From a checkpoint of a small transformer trained on Wikipedia.
Training: a variant of Muon for these matrices, 264M tokens, 8057 steps.
Each number is 128 + 32 x the weight over its row's rms, rounded and kept within 0 to 255. Layers, rows and columns count from 0. The size above them is the row's rms in percent of the matrix's.

# layer 5 MLP up, 1024x256, rms 0.134, rows 639-665, columns 128-255
size [105 100 102  98 100  91 103 102 103 104  89 102 110  99 100 109  99 101 105 105  97 105  98  96  96 104  98]
[[154 125 139  60  95 113 181 136 167 104 165 147 134 166 124 127 107 140  94  46 166 151 173 104 142 148 212  88 148 131 148  75 146 177 144 117 130  91 110 134 164 107 170 108 133 134 128 225 131  74 196 132 162 121 141  73 135 130 118 113 144 149 124 120 103 142 133 115 137 123 119  96 155  85 125 110  76 210 109  53 165 123 189  73 158  75 209 126  92 100 141 127 165 130 120 148  79 174 119 139 165 130 140 141 109 108  31 150 117 131 118 126 135 119 151 103 117  99  92 169  92 142 104 128 205 133  76 169]
 [164 118 151 164 105  77 114 139 126 105 147 128 127 154 124 165 136 113 140 120 117  66 200 125 139 126  89  86  61 150 158 165 126 118 106 141 113 109 116 136 139 122 111  90  87 157 111 120 149 110 105 137 137 147  82  73 149 156 154 136  72 124 124 139 176 125 156 138 146 175 131 151 120 131 115 103  96 108 109  93 161  93 108 107 129 117 107 128 195  92 128 125 105  98  89  59 160 136  88 154 126 141 121 151 126 134 115 101 156 124 135 131 159 109  92 119 131 165 161 101 159 177 112 122 166 160 126 133]
 [ 89  97 144  87 132 109 157  98 153 134 167  96 117 135 127 146  81  86 122 125 152 142 105 109 114 110 142  87  82 170 158  96 163 118 124 144  72 143 106 115  92 119 153 108 174 185  69 216  91 131  70 179  98 129 126 120 184 115 195 124  67 164 147  58 131 143 119 164 111 171 150 120 202 163 128 146  96  94 132 108 167 146 147 113 131 130 125 150 118  87  89 142 132 113  88 152 120  95  66 137 161 127 146  89  83 151 129 111 140  93 114 114 138 121  98 107 116 106 165 154 119 112 125  90 102 118 139 164]
 [111 149 163 143 224 155 154 102 176  84 113  99 128 122 148  77 132 172 155 100 133  85 126 166 160 109 123 147  74 178 124 130 146 126 156 149  86  82 151 167 178  74 154 103 118 138 141 141 152  98 148 180 105 100 173 140  87 127  97 148  81 124 184 113  91 110 111 130  72 224  96  84 110 144 164 101 130 124 128 149 147 118 116  82 114 163  93 126 183  76 131 136 141 111 132 161  82 124 110 164 139 186 164 109 113 118 126 154 103 161 124  74 145 135  90 128 156 148 157  80  88  76 119 135  88 168 125 108]
 [154 136 150  73 142  81 181 121 110  66 136 154 195 106 150 151 123 125 131 146 117 125 159 138 138 151 137 113 220 131 165 108 113 163 107 137 123 101 146  62  84 152  62 175 116 124 140 159 106 206 148 103 106 140 120 141 135 141 163 187 136 166  88  87 110  92 130 137  97  88  98 111 120 133 119  83 127  91 144 118 178 102 136  82  92 111  65 137 118 122 167 129 153 158 128 128 165  88 149 102  87 162 137 104 129  70 171 183  34 165 141  74 107 150 118 144 158 139  87 131 101 138 106  95 188 136 104 103]
 [146 150 141 130 132 190 120 111 112  85  89  96 164 164 106 163 141  88 161 119 141  96  97 162 129 144 116 123 119 149 107  85 116 155 152 129  89 101  76 159 106 149 182 152  72 130 103  83 128 142 136  91 146 153 126 100  63 200 117 133  84 105 118  61 108 113 122 161 141 124 136  53  79 156  70 101 138 159 117  95 112 118  78  92  96 225  96 141 173 146 134 133 161 100 122 134 147 100 159 122 114 133 132 204 162  87 134 152 108 176 120 183  61 167 130 173 118 103 127 169 141 138 144 105  91 118  96  83]
 [190 124  87 112 130  97  99 128 176 101 164 129 169 155 121  96 127  84 137 183 126  58 137 181 167  83  94  87 190 117 172 113 112 152  74 121 121 102 167  98  80 149  94 105 148  94 134 136 123 102 124 140 103 114 163 146 176 149 123  48 132 138 118 141 119 116 177 144 151  96 166 159 105 160 177 140 120 153  57 140 124 176 163 147  90 113  56  98 114 127 113 153 100  89  94 141 175  97  93 135 158 195 144 177 116 166 147 159 116 110 120 178 141  98 150 135  78  86 190 125 188 128  89 121 110 106 149  97]
 [181 136 102 125 147 156 131  77 129 153  77 145 162  85  51  95 172 152  60 135 125  91  83 131 124 111  88 121 109 122 129 150 133 122  87 115 156  98 131 189 138 133 174  82  87 114  97 147 150 133  94 160 143 157 106 125 123  60 144 161 193 167 114 149 121 148 148 121  88 120  66  96 152 114 148 118 121  82 171 118  99 128 146 132 136 126 127 151 110 162 150 118 126  93 178 128 100 140 207  87  97  94 150 149  83  46 164 168 131 150 124 165 145 124 181 125 175 136 111 163 125  93  88  99 125 200 146  81]
 [168 139 149  78  68 112 120 170 179 161  31 136 163 147 152 174  79  73 109 186 153 152 103  85 150 144 117 108 109 112 117 144 129 154  83 140 160 184  54 117 150 157  80 174  84  83 159  67 124 129  72 121  91 191  68  65 159 124 112 115  89 148 125 139 100  93 108 129 117 141 139  81 159 117 134 162 141 120 140 132 119 111 153 143 154 126 138 155 163 202 142 121 116 113 106 144 167 138  71 114 129 138 112 115 172  76 121 151 104 123 160  98 165 141 137 158 109 151 131 100 118 117 142 150 119 160  67 113]
 [145 146  83 143 120 133 141 142 123 170 146  71 191  80 138 117 119 154 146  72 169  62 224 142  96 103 131 153 133 107 125 102 113 121  73  86 102 129 148 103  99 160  89 158 102 114 125  94 142  74 156  90 209 118 106  92 105 189 114  93 140 134 149 172 148  83 124 113 101 121 117 146 121 136 151 106 127 157 176 128 113 125 157 103 160 149  97  62 132 150 135 185 145 104 106  66 123 115  97 131 152 101 145 143 104  98 103 114 130 178 104  68 130 102 127 104  66 155 147 107 162 140 200 107 194  98 150 109]
 [106 154 125 179 152 150 128 119  87  98 159 175 199 101 107 160 121 145 153 127 150 112 164 131 148 128 105 132 130  83 110 116  63  90  64 122  88 120 152 115 161  71  91  30 186 157  58 135 151 121 131  88  97 114 172 124 157 108 144 154  91 173 117 101  95 120  86 145 152 166 138 100 137 107  85 154 129 151 145 101 109 179 119 131  79 103  88  64 108  91  90  93  98 152  83 167 164 124 111  83 110  94 128  87 123  96 109 113 156 106 156 173 104  90 148  93 138 127 153 121 157 148 103 125 124  38 145 118]
 [189 162 108 134 133 163 126 129 134 139 156 173 180  87 135 102 132 139 100  95  79 126 101  67 145 103 123 127 179 165 104 123 235 106 122 135 124 127  79 182 102 135  88 123 112 174 188  90 124 160 106 120 141 142 126 102 125 155  44 150 174 128 126 147 133 136 169 112  46 125 175 139 107 136 171 168 129  98 198 115  87 113 114 108  94 150 182 106 108 179 159 130 136  88 168 124  93 130 107 138  92 117 141 144 104 110 106  97 155 176  85 161 113  97 131  94  81  95 102 132 144  84 151 132 221 162 145 106]
 [131 116 200  96 171  76 135 111 113 173 141  95 118 106 102 132  73 168  77 116 146 104 163 149 179 169 119 116  98 162 163 131 122  85 121 126 116 157 115 141 161 111 118 138 127 106 135 144 108 138  84 170 120 119 106 157 111 152 189 131 105 133 142 133 104  77 157 171  90  93 169 114 184 156 131  75 141 124 147 117  90 157 122 118  86  45 107 115 123 108  67 164  89 121 144 121 106 126 145 103  90 104 106 139 137 105 159 100 105 148 119  90 121 106 135 121 110 120 186 183 168  88 109 122 183 109 131 109]
 [129 175 150 245 133 186 146 134 103 202  83 139 125 114 141 108 114 127 113 156 117  97 117 111 158  76 104 151 124 128 151  72 134 107 142 154 184 117 129 148  88  93 120  96 120  85 170 147 149 101  94 152 151 119 150 125 160  84  82  96 149 175 128 152 207 141 157  70 137 110 104 142 171 109 106 122 129 152 153 136 158 144 141 133  92 108 111 170 132 156 113 113 124 174 134 117  79 152 137 122 177  78 117 114 180  98 106 162 149 134  95 127  75 145  78 100  92 132 161 159 182 117  88 136 168 140 118 157]
 [123 136 114 112 129 119 163 112 125 177 104 128 106 175  73 125 143 147 157 188 172 131 141 133 193 135 111  95 159 193  66 119  99 120 131 123  89  93  78 135 129 121 161 146 170 149  64 128 115 121 156 159 131 171 105 140 131 135 107 190  93 146  79 140 144 126 170  89 108 167 172 173  99 135  97 121 104 106 117  86 141 144 129 116 135  89 112  89  87  85 115  90 163 126 126 138 171 126 141 178  74 121 166  97 141  79 112 108 119 105  92 124 139 118 194 134 135 155 174 159 132  89 156 100 138 101 137  96]
 [119 180 112 116 116 106 193 173  95 153 136 127 127  72 123 128  93 133 141 114 127  34 183 158 146 104 131 137 137 146 151 117  95 150 125 212  78  79 116 113 150 113 211 114 107 105 132 208 165 162 147 151 146 127 164 158 105 179 150 139 105 150 121 125  76 134 140 125 153 106 120  91 107 165 144  78  97 124 215  49 151 189 123  98 152  91 146  55 132 148 124 141 154  94 160 128 178 176 111  67 123 114 111 107 118 182 177 176 161 133  63 111 151 122 151  81 156 138 113 121  69 103 129 133 137 137 123  80]
 [131 130 124 188 148  97 133  99  91 160 178  86  74  82 145  72 122 101 118 151 112 147 174 129 135 164 119 127  98 103 127 158 104  74 109 172 165  86 125 111 153 181 191 133 124 146 131  86 123 163  87 113  97 211  81 132 102 117 178 147 160  89 140 172 145 121 109 126 177  88 135  30 112 111 148 194 100 135 125 119 117  54 139 185 191 134 101 104 136 155 134 110 119  78 155 134 147 155 145 158 129 147 111 128 132 131 119 123 130 130 128 125 223  83  83 156 126 154 145  94 115 176 134 190 215 149 158 136]
 [102 130 160  72 115 123 122  97 137 135 133  78 114 106 139 106 136 139 140 161  94 132 160 120 182 137  62  69 145 161 146 102 137  91 136 192 146 122 130 125 207  73 113 115 112  84 115 110 130 219 150  98 145 108 159 162 146 107 207 144 104 146 102 128 109  93 158  89 152 163 129 151 153 131 112 135 139  93 102 216 147 169 116 189 139 161  95 167 120  57 133 171 124 111 164 117 118 159 173 119 127 204 139  75  94  89 127 149  84  98 137 181 141 157 141 120 192 158 140 105 146 148 119 138  94 118  74  60]
 [150 164 138 171 140 134  77 206 110 127 194 143  88 136 132  82 160 120 121 184  88 149 148 170 134 125 100  37 143  90  71 134  77 142 128  95 159 133  61 110 123  93 143 185  88 182 180 137 142 102 151 167 139 158 110 171 166 134 158 142 137  94 119 119  68 103 193 168 126 148  88 168 188 157 173 147 139 149 129 111 168 138 114 104 118 111 105 128 108  49 114 136 130 107 111 153 137 150 106 170 106 174 143  85 145 152 163 124 180 171 119 123  90 133 129 109 121 151 105 142 109  78 110  83 121 125 143 104]
 [142 112 135  92 118 172 159 155 179 118 133 134  91  90 146 113 144  82 127 161 123 123 182 193  93 117  96 151 146 105 143 169 165 149 146  84  77  63 134  81  99 155 167 146 135 119 162 106 140 192  56 152  74 160 122 146 131 133  94 118 114 121 116 125 204 143  95 123 144  90 142 200 130 120 144 134 137  83 126 115 101  93 186  77 141 109 130 180 108 105 130 137 159 156 194  85 139 112  92 161 138 140 142 153 133 136 138 108 127 128 129  97 178 141 101 159 148 141 122  99 137 125 143  75 111 107  85 129]
 [141 112 139 138 148 180 152  93  54 187  81 160 145  76 134 161  80 163  99 112 161 150 146 135 155 103 143 161 160 111 105 200  82 153 153  96 123 108 106 144 133 136 128  91 138 173 159 183  64  19 145 111 129 139 121 120  92 154  90 124 104 123 151 143 170 115  65 111  59 216 188 140 173 132 103 107 162 112 141 107 165 121 116 162 106 116 135 140 105 139 123 132 103 163  80 104 125  91 134 103 140 124 104 145 119 160 149 132 127 106 120 136 128 158 133 140  96 196 140 121 144  72  98 112 104  82  88 108]
 [151 126  68 126 158 107  73 112  98 135 145  96 153 160  77 137  99 179 108 119 116 168 108 112  77  80 157 103 184 145 159  93 131 102 133 106 119  89  66 129 134 148 151 109 154  47 137 161  70 151 136 100  52 101  95 175 152 141 146 136 113 174 136 103 127 111  57  85 135 179  58 139  76 118 134 100 180 155  57 129 129 157 125 118 135 105 113 140 135 107 149 102 128 111 132  81 140 129 149 141 170 104 129 122 113  71 149  88 153 142 132 129 155 150 131 177 139 148 164  83 153 154  93 111  83 147 121  75]
 [143 136 165 105 121 154 125 124 120 121 165 123 135 135  97 126  83  96 148  95 110 164 143 100 157 158 207 124 137 109 152 115 117 124 211  82 149  88 125  93 139 111 105 171 138 135  93 179 145  52 119 149 132 167 104 196  81 138 174  90 151 151 162 152 129 116 152 102  84 117 118 120 107 185 122 131 131 103 139 110 225 170 158  72  70 135 113 130 121 137 122 139  75 110 169  97 105 167 106 116 174 112 111 119 155 124 135 114  89 135 148 124 119 135 151 158 149 148 157  82 145  78 198  67 165 140 140 118]
 [130 112 115 133  98 130 106 183 134 167 137 113  61  71  92 148  88 117 124 140 117 143 206  99  86 125  70 122  84  87 157 130 137 138 150 176 154  72 121 116 164  95 173 196 165 167 153 156 126 126 121  95 128 129 130 114 100 153 119 131 142 141 120 121  77 144 111 176 128 114 180  66 171 118  88 187  95 143  53 130 104 121 148 211 144 102 156 187 175  63 143 114  82 101 138 121 109 119 140 126 106 129  85 147 135 156 116 141  41 152 105 138 126  80 189 107 110 122 151 113 147 129 115 125 163 152  99 124]
 [137 158 160 120 130  99 148  96 125 142 154 132 158 136 167 159  95 130 162 175 101 114 157  83 133 140  87 132 132 136 134 145 134 127 107 120 137 174 110 111 143 146 143 165 146 119 151  66  81 102 106 157 123 124 133  97 167 122 142 154 132 103 156 149 128 146  78  97 176 131 173 143  83  93 165 138 120 107 100  71 130 162 155 121 106 130 128 126 165 170 142  66 101  85  95 137 146 111 197 121 126 175 163 141 119  95 149 168 118 158 116 110 149 124 158 135 111 141 164 119 105 189 165 165 143  72 174 123]
 [149 116 141 113 149 133  98 113  81 160 125 165  88 172 127 186  89  91 118 117  94 126 138 127 152  66 130 160 133 136  88 164 118 123 113 115  97 110 131  76 166 134 136 185 155 104 173 212  81 143 115 106 111  65 148  62 131 111 133 131 122 141 106 199 120 120  84 155 142  79  98 129 159 136 113 191 140 108 170 189 167 208 170 120 115 149  80  77  86 140 143 201 149 131 135 152 140 116 118 126 137 102 161 180 180 100 188  95   6 118 142  82 105 118 135  94 205 123  63 115  85 104 121 164 156 107 118 129]
 [124 124 129  69 122 162 147  71 131 154 100 168 120 158 118  93 122  76 132 123  86 129 131 151 151 171 134 197 204 187 182 146 108  95 133 144 182 145  82 142 155 155 105  71 178 133 144 183 131  80 148 168 111  99  96 151 153  81 125  97 166  99 174 123 135 146 139 124 148  89 113 150 152 103 203 142  77 104 217 138 149  99  93 170 130 111 125  82 154 120 125 166 135 105 125 136 222 152  71 137 136  64 128  86 159 140 175 118 123 125 139 133 130 112 135  55 128  95 170 151 147 137 134 134 177 120 151 161]]
# layer 5 MLP down (transposed), 1024x256, rms 0.068, rows 639-665, columns 128-255
size [104  96 103  92  97  94  96  99  99 100  91 103 106  97  97 114  97 106 101 103  93 110  99  94  96 114  97]
[[140 125 116 118  97  99 107 131 145  97 122 137 159  94 138 130 103 135 161 178  71 172 126 214 154  97 120 115  71 149  59 123 138 124 160  43  74  96 119 151 139 147 155 174 107 191 102 119 142 131 113 158 122  91 127 104  70 106 146 151  90 150 136 117 129 188 141 130 186 149 150 134 143  78 105 127  87 100  88  96 159 148 136 119 115 187 158 137 117 130 138 183 133  82 140  96  93 107 134 104 137 114 128  67 178 148  73 162 143 206 145 136 135  91  97 157 101 110  90 121 165  88 137 122 148  95 184 150]
 [139 139 113 130 126 163 132 120 138 158 104 129  94  79 167 174 150 138 131  76 159 168  48 143 119 143 186 117 112 144 136  95 147 129 177 119 109 120 133 124 133 127 151 162  97  78 155  84 160  38 146 168 127 125 111 134  90  66 142 124 153 162 118 123 104 163 118 119  90 109 130 156 119 119 162 127 140  66 185 143 131  92  99 101 125 163 165 142  98 159 146  99 142 144 169 139  76 115 205 102  82  61 114  81 111 138 144 164 111 113 151  73 129 132 200 133 161  64 120 161 113  85 158 142  94 133 135 115]
 [158 138  99 185 112 127 167 141 117  97 180 124 124 119 160 134 136 127 108  87  89  99  86  79 105 172 123 161 150 121  97 160 116 101 159 102 162  72 136  45 116 127 123 113 114 111 144 102 139 179 169  83 109 171  98 153 127 167 105 211 146  78  96  99 105 136 143 126 136 170 131 107 112 132 144 111  85 100 120 182 161 145 127 145  76 144 140  83 129 106 168 147  94 190  97 152 105 157  94 189 120 125 128 192 149 118 147 116 128 163 126 101 141 168  92 143 100 183  76 129 160 101  98 108 117 160 152 165]
 [ 91  90 138 132  63 145 189 133  78 111 131 130  95 155 112 146 138 117  91 208  94 132 152 131 136 116 125 158 100 183 115  96 143 118  62 137 155 136  92 159 154 170 129 101 103 105 155 140 109 140  55 137 155 167 145 126 166  88 107 110 149 136 116 109 111 121  95  99 170 255 180  62 138 149 147 164 125 128 155 126 174 123 108 113  87 116 105 101 107 129 131  96 192 122 118 152 123 135 103 104 163 120 128 120 126 108 134 180 138  93  64 133 202 122 180  99  84 157  84 112 113 137 125 103 143 105 103 123]
 [ 97 145 112 118 140 141 171 131 167 167 132  79 155 146 149 137 148  88 140 105 134 107 105 128 128 138 148 144  81 160 117 160 112  69 174 111 167 135 152 139 153 125 166 101 134 157 129  66 152  75 161  96  61 131 134 118 130 140 197 110 115  79 108 102 113 119  90 131 110 150 123 113 149 111 128 169 120 108 121 143  82 122 127 171 141 150 165 140 120 181  97 178 174 142 150 116  74 118 142 164 146 103 122  76 123 117 148 122 108 163 113 112 118 126 139  74 154 171 153  98 128 184 119 140 138 138 106 114]
 [114 128  70 176  91 130 137 160 150  87 105 154 114 147 125 106  79 137 120 143  87  80 109 143 193 135 123 151  67 120  65 134 127  60 147 141 108 166 160  68  72 113  95  86  60 184 128 125 123 165 145 122  92 146  45 112 107 138 170 136 121 131  67 169 156 151 113 113 125 130 110 164  75 145  53 143  93 180 162 147 126 114 132 143 137  86 156 137 154 128 105 135 119 111 100 135 122 125 170 177  93 100 176 142 101 104 181 110  94 146 167 145 200 131  76 120 121 160 125 135 166 102 153 178 106 148 125 119]
 [ 96  50 184 135  86 132 150 144  99 145 135 184 116 113 121 191 202 135 116 105 104 138 119 135 127 171 136 105  33  78  51 108  97 108 155 144  89 107  94 121 125 123 167 163 171  82 133 212 120 196 104 143 144 162  86 103 101 171  87 117 126 124 152 128 158 165 108 121 113 180 120 151 115 108 110  85 156  81 157 131 125 137 146 127 117  74 125 116 139  81 140 115  82 174 176 102 108 123 135 119 157 123 132 124  89  80 117 117  94 107 122  98  94 135  63 122  84  88 129 131  69 154 112 159  84 108 134 169]
 [161 139 116 170 150 154 137 187  87  99 138 192 153 104 187 177 140 134  98  63 179  86 134 102 129 160 111 165 125 130 144  99 135 114 131 177 146 130  98  94  99 196 153  96 128  87 167  80 164 165 145 110  62  96 146 130  86 142 108 116 133  95 130  81  80 108 111 172 122 128 133 153 140 160 124 112 119 107  96  75 178 119 115 155  81 159 152 106 122 139  90  82 117  70 147  84 123 136 106 167 118 149 118 140 124  73 102 118 147  84 104  62 150 131  99 147  98 111 128 131 146 130 134 169 131 119 111 141]
 [140 132 129 186 147 106 147 167  86 112 125 132 107 104 204 112 179 146 157 101 115 168 161 164 130  72  69 181 187 124 110 128  98 149 123  77 115 180 149 175 155 142 162 146 129 159  75 138 158 107  95 149 152 124 147  81 141 186 151 160 137 149  98 144 158 158 163  61  84 135  79  82  66  98 163 141 112 115 112 139 143  94 121 153  51 106 156 176  79 147 174 107  74 163 153  74 135 176 100 151 135 183 161 192  81  86 159 134 181 141 137 157 167 102  66 133 105  65 154 137 182 141 133 161 105 112 181 135]
 [128 167 149 109 134 145 123 111  97  86 156 146 140 108  88 148 136 178 101 131 163 103 139 130 148 179 156 156 107  72 102 135 170  93 122  63 210  90  94 166 156 198 108 106 107 134 159  76 178  66 204 115 141 158 128 147 126 187 103 109 178 153 159 141  96 171 161 178 173 191 118 100 108  56 153 153 184 136  81 127 123 129 121 154 102 156  80 112 150 138 153 113 141 122 113 141 109 153 111 133  84 128 186 124 170 128 136 123  88 100 111  64 150 141  70  65  90  87 124 155 143 149 165 120 145  97 108 128]
 [162 105 135 139 121  49 157 166 161 181 100 109  97 156 108 148  85 104 127 106 108 106 101  93 109 115 141  85  82 168 180 130 122  81 215  89 130 125 137 135  71 164 170 156  86  48 175 128 119 148  81 155 148 135  91 125 101 178 158 106 143 128 146 138 162 142 129 143 114 170 146 161 105 171 130  98  88 104 154 145 154 124 140 105 130 132 119  98 175 192 147 152  98  95 142 104 105 100 164 171  94 112 153 134 142 140  82 133 135 193 160 104 131 146 175 160  96  80  51 147 116  96 168 109 139 183 116 177]
 [ 49  29 171 143 133 127 149 141 172  83 132  91 126 150 174 171 118 118 101 190 152  99 102 106 179 157 102 154 114 141 137 197  92 163 113  85 110 189 121 100 129 157 154 125 111 116 141  81 101 152 105 129  92 156 106 123 110 194 162 101 113 196 147 119 138 131 163  83 184 140 135 111 154 178 132 148 141 161  94 131 133 139  80 111  92 126 124 122 118 141 153 103  96 106 167 153 152 119 130  78 122 169 114 142 118 117 154 111 106 126 129  96 102 174 135 103 127  91 149 178  74 122 157 101  91  80 105 148]
 [124 130 121 109 171 174 181 193 190 137 155  81 131 114 138 137 111 128 132 128  71 142 139 103 124 159  72 108 154 121 111 112  99 160 129 117 146 166 150 100 137  89 118 168 151  86  65 149 138 106 103 149 120  74 110 103 127 113  81 178  85 120 130 151  87 136 160 164 149  88  75 128 102 129 147 131 161 128 111 105 152 136  75  91 170 134  88 103 101 161  80  71 135 154  74 113 152 174 122 176 132 122 120  86 186 139 199 106 154 123 117 164 147 173 180 121  41 122 120 148 162 219 137 106 147 157  74 176]
 [ 78 143  98  84  71 113 112  93 152  99 133 112 130  90 134 175 101 116 105  91 164 101 172 133 168 148 157  80 109 154 128 144 126 176  92 129 126 143 188 138 173 116 134 113  98  90 182 117 180 113 122  79 147  90 107 120  99 131 170 130 130 122 134 135  87 132  92 146 150 167  71 119  72 138 158  79 129  94 173  74 172 115 130 143 150 184 131  80 114  94 157 122 160 109 136  98 150 187 116 131  66 143 165 135 124 234 143  81  99 166 117  88 157 126 152 127 101  91  96 187 105 156 130 107  74 194 103  84]
 [173 161 156 173 104 124 157 115 128 182 122 149  97 137 112  34 128  71 214 154 136  94  97  73 145 140 123 125 188 105 173 108 115 180  99  93 135 142 131 149  94 101 169  69 137 117 166  76 121 111 126 136 142 139 141 127 159 161 126 113 164 147 135 159 110 149  66 135 164 150 101  80 103 100 141 106 150 130  91 133 125 137 139 126 114 144 122 123 150  96 144 137 147 123 106 121 120 183 140 147  99 155 111 136 124 141 130 120 144  97 138  95 133  97 156 163  98  79 145 116 150 167 126 113 163 149 133 209]
 [135 129  94 134  93 135 186 119 129 122 101 132 102 136 147 134  62 125 127 153 117  91 171 166 162  96 120 152 150  89  71 165 117 110 107 142 132 121 163 127 127 149 218 122 184 121 113 220 114 163 162 124 119 135 101  80 114 195 109 168 142 118 154 141 129 131 110 113 137 135 143  90 124 132 127  62 146  61 151  75 131 132 141 119 108 124  88  76 166  94 111 138 158  54  85 154 122 110  93 127 140 104 120  76 102 212 177 104 161 118 146  85 182 129 161  95 137 121 144  67  95 127 211 141 132 126  77 139]
 [157 102 103 160 121  63 121 193 118 168  81 179 155 117 164 142 147 148 157 114 101 117 132 146 181  83  67 138 110 148 132 132 138  95 108 163 119 157 142 119 101 123 128  81 119 182  83  59 147  89 106 149 157 172 162 134 134 109 105 142 139 123 143 111 117 138 137 151 135 117 122 158 149 174 196 139 111 122 138 138 146 158  96 202  80 112 158 105 168 128 101 134 151  98 122 130 125 129 144 124  79 142 106 122 164  92 143 167 144 154 131 136  57 126  65 124 132 190 111 165 105 162 119  93  72  80  96 167]
 [186  86 134 129  91 142  99 123 109 115 136 138 157 149 185 147 124 124  97  82  63 122 111 163  85 124 116 112  67 143  79  93 146 148 101  84 120 155 207 115 154 126  98 133 177 145 171 144 185 119  85 146 143 179 146 101 108  80 154 140 105 182 107  91 197 134 139 111 153 129 174 167 112 104 140  95 172  90 123 142  88 103 194 163 171 127 136 116 124 125  82 136 115 145  95  90 188  98 158 176  75 211 108 147  78 116 125  98 151  92  94 158  80 184 168 147 126  69 161 108 122  98 124 121 170 153 140 190]
 [132 118 114 138 173 154 105 145 128 122 141 127 181 153 146 168 135 170  96 132 104 131  92 108 124 139 103 104 137 151 142 170 157 106 138 108 121  86 139 174 109 145 177 112 134 121  88 149 119  76 101 126 103  55  71 134 180  66  92 140 195 129 151 182 138  88 105  88 142 170  96 135 114 208 116 212 148  95 106 178 130 114 153  96 128 117 153 156 131 104 121 180  66 163 160 134  95 137  81 149 189 123 115 214 137 171 124 106  77  94 120 133  85 113  95  96 135 115 127 157 140  96 101 150 129 132 132 104]
 [ 99 122 163 126 136 177 106  98 126 124 141 193 143 174 159 148 159 182 104 196 149 160 131 117 144 104  77  84 136  66 142 153  93 134 139 133 167 164 148 122 154 136 130 134 100 166 165 136 102 113 133  65 125  81  97 136 175  99 102 157 112 183 151 134 164 145 120 113 207 183  95 120 161 113  83 122 116 180 129 168 167 113  95 182 107 104 114 140  91 118 117  76  40 103 107 163 151 117 110 124 165 166 202 158 150 110 125 108 180 123 137 178  98 164 135  98 102  73 108 162 146  87  96 196 121 142 193 122]
 [150  98 108 137  65  41 124 153 123 141 178 100 106 140 151 161 119 118 121  79 121 159 105 141  88 145 149  94 135 153 185 149 170 126 101 168 157 166 123 143  96 146 102 114 108 107 138 128 173 175 165 134 103  78 123 139 157 105 111 148 125 197 124 158  91 103 139 162 137 255 124 128 139 176 151 180 169 131 176 150  51 118 153 156 108 142 127  95 147 151 146 104  93  51 186 148  76 138 108 150 110 155 231 156 102  87 147  80 102 165 137 127  96  73 151  86  98 157  90  90 100 179 169 186 195 150 159 108]
 [132 151 144 133  97 115 110 105 118 148 105  77 165 104  86 159 121 137  69 109 127 160 185  82 129 166 160 123 113 111 146 131 141 121 135  81 116  48  81  92  72  79 154 100 147  88 106 137  82 106 155  98 157 158 129 197 149 174 137 130 161 162 135  86  73 144 152  74 144 109 114  96 115 169 136 122 150 151 153  97 153 103 123 179  89 162 169 158 125 112 140 112 130  93 164 123 138 143 144 100  97 101  98 100 138 104 127 191 146 103 164  58  94 179 169 126 122 135 189 166  93 139 117  81 138 163 148 170]
 [154 130 139 140  84 118 210  92 171 124 110 142 107 136 172 156 147 121 100 128 111 128 131 134  81 123 106  66  89 107  99 127 146 147 102 174 163 143 168 117 127  84 100 120 151 103  97  99 150 140 135 129 133 126  78 157 187 161 135 129 132 109 162 152 109 132 169  75 169 255 168 157 120 148 110 174 148 134 142 187 104 118 110 158 117 115 182 123 107 122 113 101 137 170 115 132  91 160  94 136 112 141 103 112 117 117 121 117 126 111  87 156 139 127 101 141 138 172 106 121  84 181 162 158 145 168 127 125]
 [121 128 121 109 107 136 178 124 153 115  76 110 166 154  93 135 141 141 137 128 115 159 132 124 144 136 139 128 147 120 153 124 120 106 114  36 107 150 132 192 109 170 120 125  73  70  36 137 120  91  51 139 142 145 203 154 156 140 130 140 149 157 102 107 172 129 134  49  51 118  84 154 110 101 197  80 147 115 142  92 111  76 130  88 117 194 117 110 110 219 131 128  81 167 130 124 133 132 127 137 142 157 200  83  97  51 138 135 176  85 180 111 136 143 113 133 181 151 134 129 129 157  98 140 121 166 101  83]
 [144  88 107  92  93 121 102  94 117 127 116 155 122 168  73 149 149  67 110 135 136 114  70 194 143 124 151 105 152 193 142 124  86  96 115 140 147 157 124 123 129  90 158 125 106 178 106 128 155 108 115 106 107 110 119 143  93 146 127 112  88 146  83 136 116 129 122 138  68 225 133 160 126 130 114 149 133 135 129 152  98 130 107 181 132 143 159 114  66 134  82 190 123 170 116 128 136 161  46 151 145  87 158 111 147 176  83 124 100  94 124 110 130 146 119 145 168  98  70 116 165 107 151 119 101 176 107 108]
 [ 67 102  85 144 151 112 121 123 149 153 168 179 181 130 137  73 162 113 139 111 146 164  93  70 114 132 152 127 141 162 127 115 144 141 123  94 145 111 144 140 152 126 101 155 101 128 185 157 150 115 163  98 155 116 101 109 125 144  95 172 111 146 109 110  79  95  95 158 142  42 125  82 100 120 193 137 106 144 171 145  77 139 114 118 115 163 138 154 104 135 100 106 171 100 154 162 109 132 178 154 130 113 124 163  71 138 127 133 124  71 117  81 103 173 131 132 140 131 165  82 159 158 131 106 100 110 123 124]
 [137 140 143 133 110 182 158 160 168 144 121 151 152 145  47 195 107 121 134  94 112 132 116  73 188 135 101 107 147 129 135 208 134 142 127 141  95 111 138 139 139 133 148 104 101 167 134  88  95  98 113 130 142 155 132  99 109 151 101 138 187 200 103 113 142 118  68 194 145 169 187 140  91 115  96 126 149 123 140 102 160 152  83  68 134 123 123 145 161 152 107 182 122 133 179 150 104 145 152 128 100 127 197 118 188 129 165  87 171  89  90  98 175 146 169  99 152 119  69 135  70  58 117  78  89 108 157 123]]